Weights of a small transformer language model.
Size: width 256, vocabulary 569.
Architecture: RMSNorm before each block, rotary positions, capped logits.
Training: a variant of Adam for these matrices, 5950 steps.
Each number is 500 + 25 x the weight over its row's rms, rounded and kept within 0 to 999. Layers, rows and columns count from 0. Numbers have three digits each. The size before them is the row's rms in percent of the matrix's.

# k: layer 8 attention key, 256x256, rms 0.0708, rows 46-92, columns 192-255
# q: layer 8 attention query, 256x256, rms 0.0747, rows 47-92, columns 192-255
k46 102:510525494491526519477481496495467492476545509518516508494563487521483508514522478537486475489497479496488501500549527490532495531500503478468531487494484495518456465527469462494488508471524508
q47 092:501478506503527518502542503479478526493493474478484513467477510489515492497510504491515513489487492500522546456453521504523469527466539498442492471478488427483500469530514538511515458481561527
k47 101:502481465539480525426503533482508483507511479486545496467530527506484516504480476475513520493461468466550499468527505469484513543490521460510493477473497489524518471529490497529516510440513497
q48 091:501487533510528457505486529520458504484492505516552530487518465493479525499504488448496503546501498513477543493496489484487454509462449494527498482540493526517480488548476540494475514493490480
k48 093:491485532528537553512480507525537525483439489461468480497452500453503515504571483454522501523492526468513468500461497508479507517476469484495465502460520498482454468504565542483547484474483536
q49 097:501503508512503521497476472479524532500544495483490508515474479491493476488503497474513492526519492523536527547496456515485518468530501490470499483525476467426474490510500496493500461482478498
k49 097:538489476561497460524533486497481485431489500494551500492502477518510517547497485462492503518470503514463460520521498463467469494564534454493526474483504495500530497492498528504469494485476465
q50 095:490509475484516489461502518493503487506483488478476506516485478497477499538498509541490483534481570495494481500509534470505510509532517524509455517501512542502520488468508445526476489522556493
k50 093:496488518530491491442505505529474528549486538505501498459519468518565502512494535545481535461520492539490497563484508513483474500531518522519539527519483499468516463523492474466491554523499494
q51 094:473520486483507469476490508546518456521488498534504486515519526539556473488510490538459504517546524494502534475486481503461458484514468506515492477468481531530524505472506471486520485454501451
k51 099:447490529526509466530528511553478486525515524481476508475422504456525475484496543518534450504464487518509496503493497502495526511484518487475461526499523498517521506501529517494463552528499530
q52 105:532486530511544543485510477524523525548513489489509489531555466477494521458528471469452552487532491471513501451514441556492490539501492506531532513514451540477515490491518507475443496494519493
k52 098:488505511481483484467480554474517538487523486521512476508518486494464477477503530508466505530482485447480470460515483444466463524525454527481511494471516499458487517505485537508486477484495443
q53 095:512477537522494494510497516492472463513507523494500464496501495490513511451516490488494435529527525509460533486500483477484510454473507501484504499489488442500489473493499512521510481466504481
k53 101:493540511514480526510473512478513507574473485499560499552505492493491499508521491509499481554498515511473511551474455543489527494464466469513471515476503517487509512506480477476533492504500504
q54 094:552475559501534480512477529460493479513506513480489511478530460486542452507547480516443493506510522466496558481559522507473527511511520510471500555501488503484499491464538523462501538537493477
k54 103:506518502511482514516491495496559489520542511499509520552463449489495478517528517485525460533507505495493477529506460516455478542466509528539512507487483503522506525484484536482507517466498495
q55 105:481476475525499491500486528518516541464494481522545510497535499525484473498541538501461475482497484487485516521505559492481493476489537512474480500533500529469533527496455497480512500522489511
k55 103:456516501512449550506521514490485512520541489463537520519499496517511473454511522494473513489463512517486494497541496458482488474487470506500526540463463499467498461472488498502471484499471492
q56 094:540567497494462522487480507476537476531493505510493475528528486485453482464437481522480527453499490503515485503500499535496522505515476508495510502488467459462531501502465522501527485500494465
k56 098:521508520480486504506556495478493509490495497488530510494513487523490467469467508456517480512478513480523475467523477511476503499493505518481484537541507471448482536515537432519507486525486564
q57 098:509483482476504525435480499504503481485528512452466528444493526497490509521514518512489523491468529520451511484515541513506512466509473491431445501488457458527532459471554480487491497503517485
k57 087:524518480472475506522510491479516526492521515507487534488514520502495522460552502484505485488527443517488516520492515457519500521479555519510496517500502497487527495523511523408478487511503470
q58 096:545487459510481552512478457511499478460469500480510536480457474486472463454499506466503495531486490497486499507484529451516478505494536447508479512518529466427460498519487503498515520502513494
k58 098:459492536496500511451534498483501465510474478511535488532513509510494483484491488512526540487511535516535511494539496503510510496533526530445498503488486513495482471519499502472516514453512526
q59 108:503496538524493487516497504490472477507514509493518567502463558517507478482503489523521505461508504450503542472416525489504487545489463485538494549539503478531463491526498534516503501493502485
k59 093:479512461492473576496509484521524490520466441449506503536474498512510528494488495498506506521521569442487481480513487497512505477508529516495481511503504540463494501508495488458517454454506529
q60 108:532499491536507465501517473462531491532474515500520484474479521441520528480507502503415488486539506463510482474540446541493515523496461530479527504460493545537506518476536464456531507530464522
k60 100:458483452514491462499524485527504485477531512516486496494506529514543536519524497501494502524466434492480518475483482498527462509489486452477515484508502518555511509496468531514525491513476483
q61 097:473488490462510478551497491557489518518497500501491512515552503523479491475482539484462506506489516490498446452524491542566526530471510530528575484522513474491528505492444506525494496510491506
k61 097:484482521517545480497518529505465480481494517489467486496522517568508536462498519484529480500536483511476512579494479492434485464497497509483538503503458498553512512494547500568460471514492495
q62 098:522533518507496513497483498460479495492460527489501481536571495507494491517522512489511488493494489422468512515525514508533487494479548569492529530489506523480515485513519478473519497485509509
k62 102:510489522484508503550479498472483527493513505486529496484504505495461557501493497503485530515524518509531519506497492490515485468529505481539507503556536539519517448504495464501493505507509494
q63 105:501509492480548487501498471560494507524471521507502483492487490472537512540503525471549506496548534483533510467550475482505509442525540515518494457469470485493491485540461527506469540454502484
k63 090:521496467546516457546506515532513524505518502516486438458439526442496523539483506522513490519493519447504449507531462487492480507479476473525494487481532496519513463508500533488466518437499477
q64 097:504504515489474527469493494494543500535553491513520536492561468489468472483536489498483504483487498450465496512525495541485498518449561488511500483536537521433500514496514530473475530527525522
k64 103:488515489523494546466512533470459504472529490519559523522507464471510440462504486478510517482512490498510479514523468490515476548526472534486528414450469539524479483481466497513507487505499475
q65 094:475498521517519501526533461479470558494501494528453492481482503505541505505478521507494500508508508479543496485451505477455476449520516473500538515488498464485522492518487496509447524499473536
k65 095:448458509514475479524486528483510479493481534473498494459501458508520514508486494556456517482511530485497543472538478530521487492499503523489472471497475473511532500520496558507509500459493472
q66 091:451521492492481473491520526487467500522507484566528496503484477486490516499495435498511495521503458495548455506478512523491492551459485489540557476502476487508483484520486486480499505487486509
k66 094:534522524450466471515507478519517505456519475477491522497462486505473460505473500494512526495500518495519530476455520498488481508514466534471471477505514487516451451522522508505511465487487533
q67 092:506481501494533479475493519516499473525464487569482488535485524445509484551544467474527482473481522499515521452520502531492455508527524514523493510465483544531533513464505501518511465492468532
k67 095:486485515492496484522505511550546501547558507504482475479466435482526488532472566513502504451518460487486515517491543519532477481473454485501490484512519500470491483515494518497491497475492488
q68 095:500494499510479509453484469483480486502483494484479491473462519496550500497501527506579505521432503460480514487540467477481470508495469514488457510492469472493568510515492460502510480463479489
k68 097:563486504532513553497536461520519536473543512509460525493488492502515504501483486523478450492520503476507494521537534451531492486524485473542501477529523514487475485487487479524492490498515490
q69 094:518500506526512523551469489505499508504495507459480481524545476522452499484509494481547509499507479509484478514460504509518527539480483500528488492502544533466483515546477492514515534512512509
k69 099:495492544504512496518491515515480513500448557474476506488517483478518499463475516473522509510503475504491531493505517512461549499517472536483506523461500495502452466519522487501489504555495516
q70 106:536496496473428500478510498504509472454507529503463514459442499497516490497480520482491493508469518487476463522519464479488517483500490524470542530506495507502547516517493492487488522483490470
k70 093:458506487473489484532515462474526518482539467499497510514535511521467511460521556465516502486479495500509478521529505470513507534464525505487548471523495517486565509508470518520566501495517525
q71 109:466450497516512501474512480505527504526495492492505427520498526486530490512488496467540536491502528497528506500547498480517520486490488497520497544440515472469494481506486490465442476449501487
k71 110:483493545496528468514496524443484512541498538481489504461476521499484473478523518517469520502522495528523460482496487531512502515505525517499495503458502489452521485505521512478467451474533444
q72 094:472471502486484498481511547486497450504491519502497526494498474499551534482489537525491507512482529520506519497493505509501476507474505486535508514452477496494504502518473450493539432482536486
k72 106:503463451519514474528537493475507534497505513452485502485476521514490518476485516503504480512500516475494496507493493461516507477503484539512464493531499489530457482492525508482520535422474530
q73 108:513514475493511482486491517553498550494509525484560513516482470497510459551466487518481485486543486470530561473522521486533492479486486501530470483487481498526540450478498496512463504480508491
k73 093:502489523464501486498503511512515546497484509507558518499472493503464505547568477462465504529510539473526451520517475522485522500497499473507505504540539488542507490476499554497484488514485480
q74 093:526462511480463515443533499502472526488492463530485521514496512528481434490508546469531491507496542484504510484483466512492495521523519494521532474483466507504492475528529499478476494474496518
k74 091:463480530519515556447510528548504512494457487502482517484490485477552478533482512486504451464463470482442518540508473505453482487497518514493483484534528514509553478494483516503468491461506507
q75 095:464525502471515467477512493526502494513486514476519508565523478452514465504508514493499481538534507489507519502481489518488509509524480510510491460505478547522480503454561543543513463461493456
k75 085:521496504488489476538507518542495497479510496471487466517501513539472528498535525460527472485507529460500535511455513517499498517558486487503448496505567496499502516549471514475474537456494509
q76 112:487461459472520501484565543494512523528503525483522515534506467495501518550454487524516519500494496522531526553509525517479501490504532537505487497515504512479505541494468498531489513508478518
k76 102:498513500487485495455523494513475495546509501506537493514510506472485460505465541472504475521487526490480451487495496507488517488490485496510504495508488532482519466494483515507471510517501491
q77 091:474510467486455535507475491484451508477504490443486483463474500524485450487489509488470544488508492507492480528469512482522498466447482497499475478512516464507480456565501519487523503510468526
k77 105:481477477454485507511530510491519522528466496490561487548521508518506527474517460500497527499527488513481544477486451510444540465558496488442525535480455560487517456512524492471527463508540507
q78 095:546485494527467490546541472526458487491542514516514495526503518499519511513497484502487487492479510550488453497480496475504545482475478535453533535505502495487505480513507512499494483494484531
k78 092:472456521495518524504458528505574481504468505524534495483505496458500528521473495490503511502485545546501474517482493520511537490425485552522479513483489530479542490520487498461559479460538476
q79 096:484515484500524484480516463521523508501494484528527515507445486477466531495514519503506512478481530504526474515494491508537482531499463531497499470540529512514506547514492440470535488494460501
k79 093:510463520514489481513523520516488526503497472494507460447499536503557484478466468483529542478474482518517512504518543515528490504510468481486522453540476466482475486515521446547485479509526489
q80 121:488507490505486503475444526513495499536513477534461481478475498528486518497495525473515534514492481499453549476497491491508501547553461458502506520506496452563466506492505469497528498485476496
k80 098:530506501496555468499546495505513524508492531560506528519510460495472493454561506517473478503520446480458493524522504487450515430510511450508514513488497481503475494497529468544483486524501520
q81 102:538516493554512566463486489517502481534476480439487525510489478490473479529503515514525503513476543496519498499568478476526487503473476521477482511495489494461475528499504502543497499470504489
k81 106:515466537541509491489527470512521495503517504486489528517467468491523540478481546489482513464512476502530493524524509500490446515521490503535510484468509479548510487485532516485443468491457477
q82 096:463470485521511461466546494521509487476495523513517488502478471513483533534536509504483467565531546521511447535497496474512478490526566481515510487490504513527496495534491536493553482501506480
k82 096:530542498497474558484514509494517496472447496443526481491447553493491529510499501478467503476466537470489519485461518524535498502470496471537510502489504496449520503519504542491475508465500513
q83 109:535532502482530486533477509514526491523509509498499494520514523489535532525521512500457523500526461521507494486472479508540542500495518495479543495473493556500516523540521531502527561474545486
k83 102:521524507484474485450512516485490495517519485523448503513488509501464521476512534495494514474477467488516529469478523536501513552466530466502500522463486565531515476522493480513522521537451498
q84 109:470519512524524472492521491484483534535530452487533505519530447514464478516483512462459460475555523523486469461468484503504497530497497518491513510515462499521508526505573484493561505499476486
k84 081:469489512521491513479491522512495490483489510526526526526488476520539466502510485499484500473485480461487475528491533451497490502502528477511501530527490538464527547508508500499495502565485518
q85 098:511492470506509483585487469498601484521507492469513525520505524482493554499483514507511530468484512491517444521540526516507525507493471484486498482516521522526484487492477451473509507487502519
k85 103:506480484502483494545485469494490483461470533506509482487475503476513529532475454508507489507492472509458486478486499501501507515516488471519528501445481524523480506549477549508478553489500476
q86 107:522503533500497521475531530502500503467487472489480525478463518475522478504449486502533505480459483509521526513490508467517494495490529460458462485554474469500497528499514512534467519469525480
k86 121:544472519539501492500498479494543492471451497479514476487484474513489468526477503502473495525485510464518469495541517479522494498511482501499467502484475482482498503477525472527499517500477478
q87 094:512497500521497494484551481492478505463494513509485481505507488476480489531538494499527518519464518522539509533509518511485469555519487498484509445527503537515510536512520510478481479444478461
k87 091:509507507518451525538490499516515507516485477445470533490484554507508508500490493497513495512469535472500509498467502499504463525488540447508488518527490531488494535488550473497468500553466492
q88 101:525521498506518503505518490511463492547534496519516477484541510492533538501497511473491518485539472530495529512433442494443507496528489477530519501488498514578490494496536509477581504505513456
k88 095:522490480514499471563509499537498489521435494525510493485483516442485471500515518506495462529482472466482516453493494506478513501519500506510503498448512510488477533482479534443503520545528557
q89 096:527510492531506540534509513475523511489531483473532523556532493502504479511457529484544535512483486532493469473519518547489546505502472554463483503501499495526467459500529494525493499484512514
k89 100:479497518516510499551473494511501524486499502515524530508548514488523528512489486493501487550475485458515568500544489526481479481462503469505531508476483473483489505520524530467481519489487480
q90 097:470519472492493511524511467543516510506503516488456461547484535491505543475512501506490469493468507554477436523500506479507469522501495523510479505494502487504544527506484492486510510474491442
k90 100:483467472523454483517528472497489501491496489501491493467500521476485465485468535499538519464512503512475510496505511496511545491540465531501486516484516522465502470472489471512534481503528486
q91 094:503503478471470473502517481509487492493471498489465473457479511516493495485489514479513502460479494494481528528503495531500494456481489478513518469493510451563479524504511537494472494499529489
k91 109:507522511491484479482521442472449496492534474503515495499511483517475493474529547526523524489494506503503456566489470461506536508522495463476490437482482469496470536526482512491512472545451454
q92 091:495481432441524464514484518519498514495516528506472507494490508515514475484453492494452473513510459492483504515514524479477477486595476462515473528521533505545537506461476510464543507484508518
k92 104:513522470477517495507535490470454473516492496503503558466490448517454494488534480557540524474503529505484517482496491519534504491519559466515513504546531511501486542511499462494506500556504524